Weights of a small GPT-style language model, trained from scratch on English Wikipedia: LayerNorm before each block, a variant of SOAP for these matrices.
Each number is 128 + 32 x the weight over its row's rms, rounded and kept within 0 to 255. Layers, rows and columns count from 0. The size above them is the row's rms in percent of the matrix's.

# layer 18 MLP down (transposed), 512x128, rms 0.182, rows 224-276, columns 0-63
size [101  96  95  90 106  99  98  99 102  93 105  97 100 113 100 102 111 100 103 106 101 112 105  94 102 101  98 105  98  98 102 111 101 101 111  96  92 108  99 111  87  90  98 102  97  99  98  87 106  98 106 112 107]
[[100 136 100 166 114 151 174 137  96 168 124 139 121  91  98 118 151 113 140 101 133 152 137  45 103 107 128 148 152 187  89 119  94 151 128 146 168 129  84 102 107  81 104 147 126 157 168 142 175  84 124 132 127  99 149 135 140 123 110 140 107 108 159 139]
 [ 75 111 116 181  97 155  81 154 151 108 132  95  99  96 133  94 119  77 154 130 138  91 142 110  80 105  78 120 159 105 163  63 120  89 157  99 118 157 151  99 100 160 128 126 158 131 146  46 124 137 144 168 121 120  68 139 157 131  87 120 133 161 132 176]
 [132 205 148 109 142 132 139 110 116 145 107 132 128 107  51 160  95 133 113 135 135 147 125 110 112 164 122 113  96 102  72  73 133 102  59 125 182  63 147  52 133  79 138  97 106 185 180 193 142 104 122  78 174 104 121 127 104 162 156  87 177 156  96  81]
 [117  90  87 173 109 148 203 157 103  91 163 131 117  92 165 123 121 106 158 116  73  77 138 114 126  88 113 109 145 152 134 129 162 197 151 148 152 166 140  68 146  50  84 183 102 152 164 119 107  98 108 115  78 126 129 122 175 143 114  92 170 130 127 105]
 [ 55 154 122  81  90 144  88 107 142 162  51 145  70 101 113 155 103 119 129 135 124 105 107 154 187 112 142  99 165 100  76 131 186 165 102  99 104 141  60 118  71 125  93 125 133 159 191 106 142 107  71 130 144 141 114 150 152 136 119  85 166 200 147 154]
 [146 128 155 122 136 130  81 135 161 162 149 184 158 139 141 139 144 110 150 115  57 126 115 128 115  54  87 156 140 103 109 106 136 179 146 138 170  85 118  74  96 173 132  79 138 136 138 121 115 181 140 142 135  71 124 139 127 142 134 144 115 152 135 179]
 [100 127 172 162 132 166  70 131 120 183 139 168 180 152 132 142 105  99 139 104 156  82 139 151 131 102 181 137 147 176 124  91  74 138  87 132  85 154  99 133 169 119 112 167 104 114 154 156 132 117 101 160 139  94 109 152 136 121 138  64 135 152 106 185]
 [ 62 108 125 166 122 168 169 100 109 174 100 153 152 115  86 110  57 138 116 108 151 138 135 171 161 168 169 105  93  63 140 145 164 171 112 193  99 137  87  86 120 160 122 117 126 132  63 177 119 174 114 112 186  99 138 102  87 103 195 137 144 162 173 129]
 [150 153 131 107  86  98 108 175  93 202 160  87  46 144 119 150 173 113 148 102  79 128 117  96  84 109 130 149 104 133 190 115 133 127  74  91 122 140 171 120 148 105 119 108  83 131 122 110  94 104 122 141 142 150 179 135 145 134  83 128  96 111 146 119]
 [115 156 150 121 113 110 111 115 113 180 122  60 126 144 171 164 153 202 137 141 144 101 116 133 105 110 132 192  75 117 112 104 168  99  92 172 137 128 128 155 126  57 103  40 129  52  90 153 112 136  94  84 110 166 113 133 154  54 130 129 111 119 148 126]
 [171 144 158 112 128 145 137 111 140 142  73  80  88 125 138 107  86  44  72  97  90 165 166  25 112 112 133 168 108  68  96 107 105 104 170 115 125 133 100 141 188 113 137 124 148 124 136 125 105 123 168 191 141 163 149  97 115 166 160  90 178 115 116  70]
 [ 87 105  80  91 164 100 178 108 113 155 183 149  89 130 170  81 148 161 115 112 109 126 113 125 112 235 120 150  77 165 143 152  71 193 195 162  93 133 160 111 152 157  99 139 184 109  82 193 127  99 111 124  99  83 140 135 170 159 152 156 140 149 129 134]
 [174  42 148 120 147 146 133 120 160  63 190 146 138  96  89 134 124 171 154 176 100 110 132 121 135 175 185 118  76 148 162 134 140  98  91 112 102  94 115 147 150 125 113 144 134 116 124 126 143 143 117 156 146 138 109 106  47  89  90 122 154  98 122  56]
 [131  61  85 158 136  76 121 138 214 159 127 168 140 152 124  44 161 157 161  99 139 145 172 159 102 101 153 132 132 172 116 103  58 131 163 131 163  69  64 117 123 105 115 175 134 126  87 134 147 161 137 119 122 105 107 138 102  96 149 113 106  77 137 146]
 [119 166 138  95 105 150 125  99 140  92 139 114 155 146 146 128 117 158 145 126 135 113  95  99  65 142 115 143 163 127 130  57 137 150 137 139 123 131 133 142 151 102  78  99 148  90 115  79 119 112 152 136  91 103 154 193 147 136 129  97  63 102 154 119]
 [144 139 107  64 173 134  67 119 163 177 104 146 108 156 162 126 154 163  74 132 108 105 112 135 109 103 135 132 123 164 145  91 137 112 145 132 110  97 152 128 177  96 123 130 152 175 167 102 133 171 133 111 135 110 158 130 167  62 116 162 106 121 154 150]
 [ 68 130 168 116 172 132  97 121 126 129  82 170 120  96 207 109 119 138 148 157 193 154  65 163 115 121  66  97 125 114 128  94 149 134 121  67  75 118 101 139 149  71 112 151  82 122 162 130  98  99 159 119 114 106 161 136 109 156 141 111 158  79 108 136]
 [ 71 110 217 146 145  85 151 157 140 100 144 123 114 158 125 198 115 111  40 153 151 106 139 151 189 152  87 104 113 134 115 120 140 144 202  70 115 134 113 151 159 126 176 163  99 160 159 170 187 174 149 132 124 145  95 150 130 107 153 130 131 142  84 131]
 [179 155 112 145 141 135 101  59 133  85 181 101 155 112 126  61 145 172 162 143 111 162  90 137 114  99 110  80  66  85 151 188 115  91 147  82 194 170 107  79 169 169  78 128 160  87 144 157 139 144 164  90  86 118 100 122  84  67 139 164 113 178 144 162]
 [196  76 105 138 123 111 146 162  94 119 152 166 129 161  85 158 130  97 119 144 188 148 166  99 116 131 125  69  74 138  84 107 140 113 139  88 124 110 190 154 109 112 120  74 124 171 122 195 121 161 113 162 116 103 116  98 101 175 100 129 170 118 179 150]
 [140  92 137 144 148 158 145 122 159 160 116 122 152  98 100 121 155 122 129  94 142 132 124 115 137 166 105 132 100 170 145 155 150 124  99 126 136  53  86 118 151 134 129 113 127 113  60 152  76 122  48 138 156 113 146 115 126 184  52 123 183  76 104 116]
 [104 113 187 160  73 176 121 102  62 161  80 119 109 134 181  85 136 138  90 117 115 150 134  96  95 118 136 176 104  78  76  89 210  97 169 139  96 105 149 197 135 119 154 133 118 144 141  99  95  79 101 114 170 116 151 145 157 116 123 169 111  99  99 102]
 [158 161 195 159 110  95 138 105  97 157 109  98 114 139 141 158 130 197 111 182 154 129 161 172 115 136 123  48  94 174 112 123 185 106 156 149 197 149 151  73  88 158 126 128 165 106 184 122 100 116 126 126 131 110  93 178 158 161 120  98 136 128 142 151]
 [126  73  75 156 141 100  73  54 141  93 129  57 180 134  89  65  95 165  91 156 155 141 143 105 117  95 127 128 119  81 112 124 138 124  98 102 138 142 104 164 137 128 132 127 201 152 185 134 100 153 156 148 159 128 128 126  49 144  89 102 123 111 128 120]
 [181 169 147  60 145 120 131 101 143  99 170 159 150  94 154 193 146 105 165  37 102 106 100  91 114  98 133 127 185 145 125 146 134 192 129 106 166 148 105 121 171 136  93 142 150 150 141  92 120 136 127  89 121  88 184  83 163 133 104 144 104  71 155 125]
 [121 154 108  91 111 124 132 173 138 117 142 160 105 106 141 109 126  90 133 127 115  96  44 115 102  64 110 147 142 120  97  86 136 129  83 100 142 122  40 192  76 161  72 113 119 121 167  79 105 149 137  66 103 126 107 177 151 114 146 190  62 108 164 168]
 [132  51 144  80  99 146 149 198 110 154  78 152 133 147 129 119  93 167 110 125 135  94 155 167 163 107 134 101 146 114  84 146 111 136 114 106 131 109 117 143 151 109 168 121  76 121 192 147  49  97 109 202 124 197 147 126 107 113 118 127 161 115 153 101]
 [113 151 119 126 159 104 113 121 129 117 145 190  96 155  83 118 120  55 136 187 130 110 179 196 123 210 125 100 120 104 132 151 160 156  81 124 127  59 108 151 139 198 152 156 114  85 138  69  90  65  85  66  93 210 122 151 155  85 123  83 138 138 128 115]
 [ 96  95 204  93 183 112 160  83 155  78 113 117  94 139  88 107 128  61 113 132 107 107 142 155 161 108 112 108 115 167 155 157 111  91 110 190 172  69  73 136 191 141 123 124 122 223 135 105 133 149 125 178 139 167 102 111 125  69  78 154 153 119  99 150]
 [129 103 115 102 153 127 157 117  90 105 173 142 154 107 168 101 121 107 152 144 182 138 171  74  83  72 182  73  80 122  59 112 165 136 166 117 123 154 142 138  79 134 144 111 138 169 114  97 140  50  89 153 182 136 138 145 140 145 154  91 100 107 124 144]
 [187 166 105 172  80 141  95 155 165  76  86  76 136  98 131 165 102 124 105 159 160 134 130 149 148 123 110 198 140 133 136 118  95 118  69  81 140 123 130 146  57 115 152  57 143 116 125 152  95 126 127 115 113 131  89 160 120 127 136 110 140  39 168  69]
 [157 141  91  98 102  90 100  83 176 127 145 122 127  94  88  96 124 187 184 135 101 145  75 130 123  84  97  95 132 113 172 185 103 128 118 125 132 140 117 120 137 148 139 141 129 114  42 157  99  93 120 101 156 176 150 144  84 105 158 164 145  92 116 145]
 [125 102 118 143 160 138  86 115 129 163  91 196 154 119 170 134  95 145 149 120 140  75 172 134 165 113 125  87  84 101  93 174 138 104  90 151 171  99 113  92  64  92 113 132 108 151 107 144 118  86 167 108 144 150  87  89 146 151 202 143 195 103  85 184]
 [100 106  50 108 188 141 123 148 118 119 149 165 118 159 129 117 152 111  79 111 131 141 149 145 138 137 200 105  58 158  38 139  85 156 120 152 136 137 156 139 137  94  96 117 110 151 111 126  78 136 148  99  92 128  99 121 151 124 160  93 141 142 133 109]
 [169 127 136 118 137 144 167 111 200 130 147 121 162 164 124 129 193 184 156 122  95 149 158 124 104 148 158 129 239 124 147 180 127 155 133 178 148 115 138 105 161 128 146 177 104 157 158 140 176 127 115  95 151 149 156 162 137 120 171 121 162  84  89 155]
 [134  63 125 130 124  69 117 166  66 148  94 158 161 147  67 116 119 141 191 117 121 194 128 217 153 117 113 153  95 143 132 144 181 121 158 131 131 125 165 163  68  91 154 128 138 153  80 107 136 101 113 111 121 131 108 133 179 142  87  60 164 133 104  95]
 [146 150  99 148 102 124  95  47 131 156 140 131  95 107  73 126 121 167  82 153 194 100  75 203  98 120 103 178 176 135 134 130  69 118  81 109 137 112 181 149 115 134 114 173 133 195 135 154 137 144 130 127 129 159  78 117 155  87 133 109 138 171 193 149]
 [ 62 113 172 111  89 153 132 135 172 123 132 108  84  78 130 120  84 162 174 118 181 104 137 124 166  71  98 151 125 155 118 162 140 167  80 129 220 132 161  73 160 116 133  75 139 179 119 129 177 173 132 112 143 157 124 164 116 134 101 142 126 124 159 135]
 [124  70 170 155 159 137 129  75 123 112 143 144  93 157 173 108 101 190 153 136  62 139 156 139 140 142  93  81  92 148 144 190  99 120 127 126 132 128 137 128 110 178 166 128 141  85 125  93 141 112 110 101  82  77 133 145 130 116 142 106 112 167 126  96]
 [115 116 109 148 115 156 103 127 129 122 108 175 134 149 142 124 108 101 103 180  86 167 160 138 106 133 100 107 174 103 101 106  89  70 165 112 162 183  89  79 101 103 141 140  35 143 150 108 123 151 155  42 153 133 120 170 136 137 123 201  47 132 142 102]
 [ 89 134 112  48 118 124 126 111 102 122 138 129 144 100 115 140 124 119 150 137 101 151 137 140 115  81 149 109 160 142 128 123 155 135 100 129 131 134 115  96  99 149 153 122 144 163 140 122 100 129 195 151 145 178  68 162 153  32 156 114  98 116 205 148]
 [148 153  90 137 159 124 100 125 133 128 124 153  99 106 102  74 101 107 127 174 130 156 134 145 138 131 106 129  49 101  71  64 119 149  85 126 123  86 146 125 105 156 124 176 153  63 146 139 135  89 130  92  75 169 104 104 126 117 192 149 101 133 160 134]
 [ 57 103 158 119 189 150 153 129 170 166  66 119 136 164  98 135 105 159 156  66 119 153 132 188 131 119  78 136 148 149 145 153 109 177 192 132  73 141 114 142 182  92 149 109 151 158 176 118 127 155 120 124 159 135 179 115 128 117  84 173 116 158 138 118]
 [ 88 169  96 148  72 153 102 162 101 115 102 150 158  79 194 163 153 127 145 107  61  83 163 132 174 192 165 144 155  90  94  70 137 172 143 154 124 101 145 146 165 117 129 176 115 125 116 149 169 169 137 112 135 115 106 105 101  94 104 185 154  57 100 118]
 [126 144 141 102 204 136  94 132 166  87 133  98 135 192 152 171  76 169 160 125 174 135 159 140 115 117 145 146 106  87 147 143 101 108 157  94 114 155 128 145 163 169 180 175  85 138 126  82 107 149 102 115 120 124  83 151 207 138 149 161  65  75  70  85]
 [123 138 108 145  86 115 169 135  79 134 192 143 119 122 179  88 166 161 154 153 136  98 112 100 173 147  95 137  69  78 121 153 101 125 138 135 149 116 145 111  88 125 171 139 177 148 176 118 168  90 111 183  63 204 128 117 121  75 119 137 148 154 152  91]
 [113 153  85 198 110 130 102 140 174 176 125 126 199 125 127 111  77 182  64 126 135 197  72 119 133 141 101 151  85 125 132 113 195 158 140 146  70 123 174 121 135 116 132  96 144 143 147 148  41 129  74 110 114 121 172 110 141 100  85  93 108 130 171 109]
 [119 133 128 124 122 196 154 128 124 170 130 123 156 178 100 105 102 160  92 128 122  77 159 143 170 117 132 145  75 169 100  78 177  75 169 101  98 107 147 115 145  58 118 148 163 105 132 149  96 119 176 105 129 115 146 163 185 142 113  87 140 208  82 131]
 [ 78  54 127 112 119 148 190  97 171 131 134 139 153 181 114 118  86 130 131 180 149  87 147 128 169 139 153 107  99 156 130 149  79 142 119 122  61 138 157 114 145 165  87 171 162 112 173 135 122 123 157 121 122 181 192  68 146 190 137  69 177 121 124 163]
 [155  95 145  78  65 150 116  81 119 133 129 149 152  87 195 120 165 125 182 111 136 159 142  84  97 112 119 154 143 133 179 130 154 168 128 129  75 178 122 151 118 233 115 154 144 129  91 136 151 181 139 138  87 202 117 173 107 101 112 135 146 145 147 110]
 [104 103 128  96 146 128 160 120 147  83 136 138 170 126 137 138 179  62 152 137 185  93 113 114  93 110 178 137 143 146  39 135 127 140 160 120 145 143 181 188 151 116 147  92 199 146 141  62 109 146 169  90 156 139 132  88  43 156 115 115  50  86 157 110]
 [ 86 136 124 171 107 162  95 133 149 141 139 105 100 114 189 148  94 178  75  83 137 117 124 114 124 138 146 107  96  62 127 169 195 127 147 149  65 110  79 102 148 143 155  88 146 122  93 118 115 138  87  75 118  92 156 135 193 136 167 116 126  99 151  61]
 [108 173 172 122  87 108 160 126 135 104 133  69  70 136 123 144 116  68  63 117  88 147 129 103 112 158 148  68 172 101  77 159  88 134 107 177 157 173 116 135 125  95 107  69 140 182 152 130 120 134  97 176 110 142  99 107 223  95 122 159 111 105 130 167]]
# layer 18 MLP up, 512x128, rms 0.174, rows 225-276, columns 0-63
size [100  96  94 100  89  98 106 100 101  95 105  96 104 100  99 108  99 101 100 103 111 109  92  98  97 103 113  95 102 101 105 101  96 114  98  95 107 100 115  95  88 102  98  96  99  99  92 104 107 104 117 107]
[[148 194 102 127 131 112 161  93 119 113 171 147 154 132 140 116 149 131 132 136 117 148 109 129 179 113  84 118 136 130 143 155 156 168 111 183 111 146 123 149 159 103 159 125 105  81 127  96 149 177 145 123 154  44 133 179 145  39 178 190 180 149 172 118]
 [ 97 143 150 107 120 132 107 135 180 117 196 132 129  69 148  80 113 172 150 121 115  90  95 133 151 120 110  95 104 112  86 149 146 149 113 154 208  98  93 135 151 159 137  84 149 119 125 190 137 134 123  92 161 133  60 172 122 189 151 175 118 135 209 160]
 [152 117 150 111 112 134 133  94 144 134  99 152  89 149 197  85 113 114 100 130 146 117 128 143 118 138  97  82 123  74 126 173 165  92 116  68 133 187 154 112 156 156 151 108 169  84  80 100 114 193 131 181 106  54 129 167 124 127 144 121  86 111  94  90]
 [ 95 141  89 126 131 154  96 117 114 105 155  83 116 179 104  70 135 113 123 124 167 118 148 157 120 147 222 177 107 123 129  84 141 143 127 106 141  79  71 104 158 135 124 158 154 132  76 105 155 124 182  94 128 162  92 117 172 139 101 119 171 172 120 147]
 [102 170 127 157  96 159  86 167  87 152 100 142  65 154 147 228  80 179 133 144 132 136 141 131 160 101  95  77 159 103 144 126 153 100 139 136 130 178 143 179 117 114 126 138 158 183 152  97 196 126 118  79 173 134 179 111 172 173 123 175 184 122 147 172]
 [119 102 150 147 105 116 175  38 134  86 136 150 135 100 121 110 153  85 140 178 149 165 144 138 119 138 178 127 127  86 153 150  76 130 157 121 129  87 142 150 103 139 166 112 189 132 105  86 151  62 164 144 174  94 103  72  91  86  92 100 138 144 142  90]
 [125 195 155  92  95 143 152 111 177  69 176 114 193  97 146 116 168 101 169 135 158 186 127 142 143  62 126 112  90 136 120 143  73 114 107 183 172  85 161 149 122  92 144  85 107 122 155 139 143  88  76 150 162 134  98 173  85  69 134 164  74 154 128 172]
 [ 89 122 145 120  92 132 110  74 136  87  49  83 201 160 120 103 131 140 115 120 164  99 192 146 166 124 117  71 133 150 122 115  98 127 179  93 103 156 140 126 186 212 124 171 129  98  97 184 190 157 153  65 105 156 103 142 153 144 146 175  73 156 118 149]
 [ 72 135  85 129 136 106  48 138 136 125 141 102 152 130  74  84  92 112  79 137 102 118 122 145 191  79 119 125 174 159  86 148 140 147 193  89 162 113 141 121  93 154 138 141 124 124 146 102 148  88  87 115 163  96 137 182 163  94  91 115  60 138 139 108]
 [171  93 155 103 160 112  62  79 106 141 104 102 122 150 188  68 163 123 133 150 128 120 146 138 122  79 140 101 107 144 146 170 118 181 101 102 111 132 148  89 121 144 117 116 136  80 118 171 121  79 115 116 119  86 192  90 206 125 103 100 114 120 131 124]
 [119  79 112  94 103 150 108 184  96 119 129 129 144 126 125 144 115 186 141 138 189 114 178 103 160  85 186 147 115 133  79 139 164 138 121  97 102 144 137  99 135 121 141 113  73 153 151  91 109 151 191  74 122 111 116 121 125  88  92 122 124 119  83 186]
 [ 97 111 104  90 110 100 156 126  93 115 132 152  87 110 111 176 128 131 100 104 179 169 145 145 120 105 155 119 128  83  97  85  80 118 126 104 143 145 123 192 155  87 123 200  72 106  78 129 118  99 158 111 116  88 118 145 210  90 132 170 155 144 146 123]
 [160 126 153 103  93 127 122 121 168 125  67 103 135 119 169 135 152 144 144 177 137 151 134  94 151 139 181 122 154  82  76 183 197 141 122  81 107 103 145 103 124 140  74 134 110 119 116 165 108 144 111 134 172 140 109 114 120  59 173  85 164 165 114 110]
 [126 139 131 149 187 124 124  68 114 139  29 125 103 133 104 163  90  97 187 105 143 149 148 124 168  80  89  90 114 123 126 168  94 137 129 143 175 100 169 110 150 146  95 128 105 160  93 123 178 157 100 104 186 138 100 146 110 130 115 121 148 136 158  82]
 [144 158 104 116 138 131 172 139 103 144  88 206 124 137 133 144 170 158 174 154 115 110 145  94 178 125 108 131 132 155 132  79 122 164 103  91 121 122  97  98  67 170  92  97  65  81  63 141 125 149 174  94 156 118 143 117 160 141 103 134  96 128 189  91]
 [ 93 133 162 148 135 164 132  88 125  80 111  45  96 105 148  96  89 145 146 129 109 144 118 105 139 132 132 111 128  88 102 131 138 154 139 171 124 152 154  98 171 148 149 191 116 126 117 186 148  55 103 188  88 139  97 170 115 110 175 108 139  89 130 117]
 [150 161 106  76 136 160 218 124  94 174 122 128 160 128 162 111  96  81 155  99  95 123 123 137 149 146 125 164 191 109 107 122 155 100 137 102 115 155 105  97  93 172  61 158 122 109 130 125 135 115 126 100  82 146  62 132 130 150 159  95 132  72 125 147]
 [195 128 122 148 156  52 165 137 115 136 189 163 162 120 100 124 131 115 155 217 130 136 107 148 141  97 119 155 132  94 176 158 115 127 172 137 186 103 150  98  79 144  95 155 126 114  90 161 101 137 126  98 140 142 143 190 117 142 117 104 182 113  95  85]
 [ 75 142  88  93  63  97 154 135 126  86  82 125  98  98 129 126 153 130 139 146 128 112 139 111 140 116 181 151 127 116 116 103 216 144 144 116 152 116  50 144 100 122 135  85 110 118  84 123  80 115 178 168 176 108 185 120 194 111  79 120 159 137 112 132]
 [130 166  95  76 126  19  82 157 149  69 119  76 137 116 144  95  95  78 103 140 113 161  74 130 166 138 140 166  75 102 128 129 118 126 169 188 165 144 134 136 132 104 195 110  88 148 165 112 128 130 135 134 123 137 109 154 171  92 179 120  85 166 212 121]
 [ 94 135 136 120  64 129 190  95 108 138 131 131 173 103 187 146 111 140 127 128 148 169 122 168 138 120 158 153 141 154 115 180 137 143 140 186 241  73  81 143 114 124  68 133 143 105 125 170 109 122 161 125 105 125 160 145 207  65  89 144 160 172  87 151]
 [151 142 142 145 131 164 118 150 174 111 192 119 120 173 116  47 137 131 133  89  97  90 112 114 180  93 118 123 112 107 134 126  89  72  85 149 131 102 109 153 166 116 163 188  96 117  83 148  68 126  55  94 133  84 142 102  83  97 139 200 128 161 113 158]
 [103 142 135  57 117  82 173 119 133 130 140 138 129 133  89 167 136 102 153 181 110 141 112 134  88  94  37 143  74 164 111 145 163  91 135 153 103 108 126 108  90 160 127 149  98 108 145 109 162 173 177 123  92  98 173  88 119 205 176 100 136 175 165 171]
 [ 99 122 105 120 123 118 173 125  48  69  93 135 140 125 154  94 116 129 115 144 144 147 164 109 145  69 157 194  76 172 181 115 159 118 153 127 133 126 193 111 116 116 148 141 120 130 113 118 203 140 123 157  95  57 122 183 128 150 157 140 135 134 162 121]
 [134 161 129  98 133 141  85  95 108 133  82 144 135  80 161 131 147  96  36 102 121 131 129 119 120 127  80 158 122 115 161 102 136  93 151 135 147  96 117 105  85  98 146 200 111 129 128 154 148  69  39 172 163 134 104 156 102 181 176 111 132 125  94 127]
 [ 65 114 101 153 137  71  76 138 105 154 101  99 156 140 122 108 118  82 158 127 110  73 120  99 102 173 113 170 100 150 169 101 162 113 114 156 128 131 166  89 109 152 144 143 117 112  82 109 133 113 157 119 165 129 154 141 166 146 126 118 109 100  90  61]
 [160 170 149  58  98 134 123 134 130  92 128 126 146 105 101 104 149  93 179 166 197 128 147  87 146 143  77 127 123 170 200  92 122 161 125  87  90  99 147 141 122 119 143 150  52  88 119 116 112 132 127 141 126  99 160 148 119 130 118 173 125 156  66 162]
 [ 89 153 173 175 151  99  79  39  91 100 132 142 163  93 160 165  79  85 103 154 154 123  83 159 175 193 115  89 133 115 152  90 172 134 136 123 156 119 150 136 112 122 173 141 164 120 140  99 127  77 147 127 163 153 127 135 179 169 148 132  95  81  50 118]
 [115 155 154 135 101 179 122 154 157 158 144 169  92 162 106  81 107  95 109 121 160 109 167 127 188 169 130 111  88 145 139  81 102 116 106 133 103 121  99 125 132 136 115  50 139 116 147 113  32 164 164 113 100 155 141 101 170 143 180  73 140 109 116 142]
 [115 156 126 111 141  72 148 153  86 171 187  98  66  95 136 141 150 124  80 121 137  76 117 138 109  88 106 121  60 115  92 105 130 120 205 123 110 179 148 135 135 135 106  73 141 125  56 114 133  83 130 177  62 154 169  73 123  73 109 162 147  98 110 118]
 [103 146 117 125 144 136 142 137  64 153  90  70  94  68 136 109 144  86 155 140 129 110 125 111 164 109  96 101 114  91  95  98 151 169 167 147 121 130 134 175 161 180 107 190 156 159 117 126 113 111 115  90  99 135 115 192 213 126 117 158 154 166  74  74]
 [ 49 128 105 164 135  83  85 144  75 176 115 164 181 149 173 131 131 173 118 121 158 158 159 102 158 153 154 141 151 150 131 105 156 137 158 145 130 125 115 102 149 158 121 181  91 139 126 134 151  38 116 113 103 105 197 141 149  70  71 105 147  95 141 107]
 [128 148 133 135 108 149 154 137 120 127  93 162 139  49  97 161 113  91 108 164  56 170  89 132 136 111 141 148 146 119 113 126 203  96 152 133 104 147 134 127 162  97 130  94 109  99 163 169 126 105 124  84 127  91  95 163 136  93 177 168 163 103 146  83]
 [118 137 157 194 106 118 145 129 191 128 140 122 152 138 141 136 139 158 146 177  73 168 123 116 138 154 156  78 131 103 116 136 174 112 132 119 146 117 118 120 126 170 183 106 102 116  85 122 140  75 121 149 115 118 140 172 198 129 179 149 121 133 124 137]
 [ 63 131 118 135 163 148 176 129 118  84 164 140 163 138  84  45 117 103  96 118 164  64 148 116 123 154 114  96 133 164 193 186  93 152 106  83 147 140 136 108  99 167 147 105 126 109 125 105 180 150  96 150 151 126 145  37 114 152 144 147 151 112  69 144]
 [123 119 178 138 139 116 149 157  96 113  89 147 113 143 122 132 148 156 140 155  55 127  92 141 115 104 120 138 106 139 119 153 140 185 187 139 135 106 135 126 162 116 108 185  91 107 118  91 113 128  95  71 108 200  86 191 124 113 124 136 194 125 158 119]
 [126  86  91 117 129 134 123 151 143 132  41 122 155 122 118 139 157  26 159 154 140 137 131 118 112 159 134 119 192 144  94 173 128 148 199 104  80 169 120  78  76 105 144 106  89 102 181  95 141 116  74  62 146 172 135  95 136 133 162 130 209  98 120 157]
 [121 105 157 162  98 126 114 110 138 157 142  79 182 116  97 107 151 100 127 103 162 136 132 137 148 182 122 159 141  88 120 113 236 113 129 103 126 100 114 103 146 159 140 112 147  89 134 174  76 101 149 130 120 157 121 115 167 100 131 100 104 174  91 139]
 [109 202 139 144 127 119 117 167 121 132 133 113 130 168 131 131  77 135 149 118 178  84 107 109  97 138 166  91 128 118  66 193 123  88 131 154  79 199 174  82 136 148 104 105 110 120 133 123 132 118 131  95 133 133 184 104  98 115 161 246 162 127 126 121]
 [ 98 165  94 147 141 151  97 151 118 138  89 137 142 164  86 131 147 132 111 142 140 148 108 110 189 174 145 132 141  80 169 161 133  73 157  90 106 137 121 127 125 150 161  72 112 121 116 159 142 154 119 113  73  47 166 164 185 117 172 105 110 156 104 116]
 [118 142 157  86 103 122 144 114  97 158 108 113 148 136 120 121 126 121 122  97 129 116  91 114 150 156 103 141 159  90 156 214 145 100 164  83 142  97 136 128  84 132 103 131 149 133 107 148 158 153  84 135 206 107 132  87 131 129 167 161 106 132 128 110]
 [174 138 136 128 133  81 135 140 165 170 146 107 136  72  78 188 193  98 102 127 202 125 120 112  92 124  92 144  94 114 171 160 161 103 142 117 117 137 176  86 180 117 107 143 129 136 142  69  97 130 116 108 137 123 120 134 169 176 145 164  66 210 126 145]
 [197 133 128 100 136 103  84 145 136 145 160  91  98 135 167 167  69 188 135 190 133 121  96 123 194 101  92 121 148 128 153 164 128 173 143 105 147 100 141 110  97 159  52  96 153 121  68 149  57  93 108 128 129 136 175  95 141 137 153 134 139 150 124  99]
 [139 139  94 137  64 114 150 115 121 147 147 155 184 106 134 189  97  70 108 125 105 172  72 213 125 111  97 129 163 167 120 110 186 141 155 100 120 105  98 163 153 194 114  67 147  76 114 208 147 113  77 127 100 168  80 155 106 148 105 109 151 121 100  77]
 [138 107  74 133 159 137 121  82 159 128 134 128 145  95 124 111 129 117 102 135 153 105 100 125 136 124 131 148 126 167 125 157 149 112 103 147 175  78 105 222 138 115  72 164  78  86 106 143 137 104 176 188 139 187 145 175 182 149 147 126 137 150 147  74]
 [102 107 155  76 105 196 128 136 123 155 132 110 113 163 138  80 146 150 165 114  80 123 164  95 159 164 102 138  82 166 186 166 139 164 124 193 124 111 105  95  86 172 116 123 102 109 125 134 194 145 174 100 115 100  44  72 184 149  92 132 123 116 100 162]
 [121  98 118  54 143 185 129 116  55 175  85 160  87 135 109  98 124 169 194 122 207 170 144 123 148 149 131 101  86 108 158 140 119 128 149 112 118 134 134  88 130 169 132 113  54 141 163 144 173 125 135  38 138 150  79  98 107 125 134 101 115 121 110 127]
 [ 68 109 114  76 108  91  90  86 126 123 187 154 128 130 172 135 103 183 132  85 141 109 173 143  86  99 121 167  53 152 154  98 139 141 108 172 113 110 129 139 106 123  96 137 152 115 134 164  81 109  96  80  94 100 160 176 152 172 151 154 144 142 117 193]
 [ 99 160  93 166 135 119 153 165 101 115  93 130 116 101 129 124 131 150 169 147 158  83 109 123  82 138 142 130 118 106 112 143  97 137 108 129 136 213 144 189 139 161 156 169 145 116 133 124 150 158 103  91 179 136  35  71 122  65 116 141 102 145  63 130]
 [ 98 130  50 159 108 107  98 141 143  62  64 130  88  96 158 134 115 161 131  83 157 131 130 183 118 119 110 147 139 134 140 181 125 229 202 101 123 101 122 114 125 129 108 174 170 121 141 116 176 150 107 159 102 107 112 125 151 138 112 178 115 145 134 119]
 [139 157 144 199 127 150 116 122 142 128 112 111  76 138 141 118 114  87 145  70 113 143 128 167 152 134 116 115 116  45  95 193 195 117 104 140 137 109  95 181 102 149 146 163 130 148 109  75  92 132 162 132 144 160 179 114 163 143 141 172 124  93 155 163]
 [129 143 117 122 166 141 108 177  85 103 170 122 166 112 175  92 116 136  88  84 142 102 134 141 133  51 121 145  88 210 145 133 111 138 114 138 124  82 146 102 137 159 125 188 150  91 115  98 172 145 132  92 117  94 153 144 108 121  83 130 128 152 126 100]]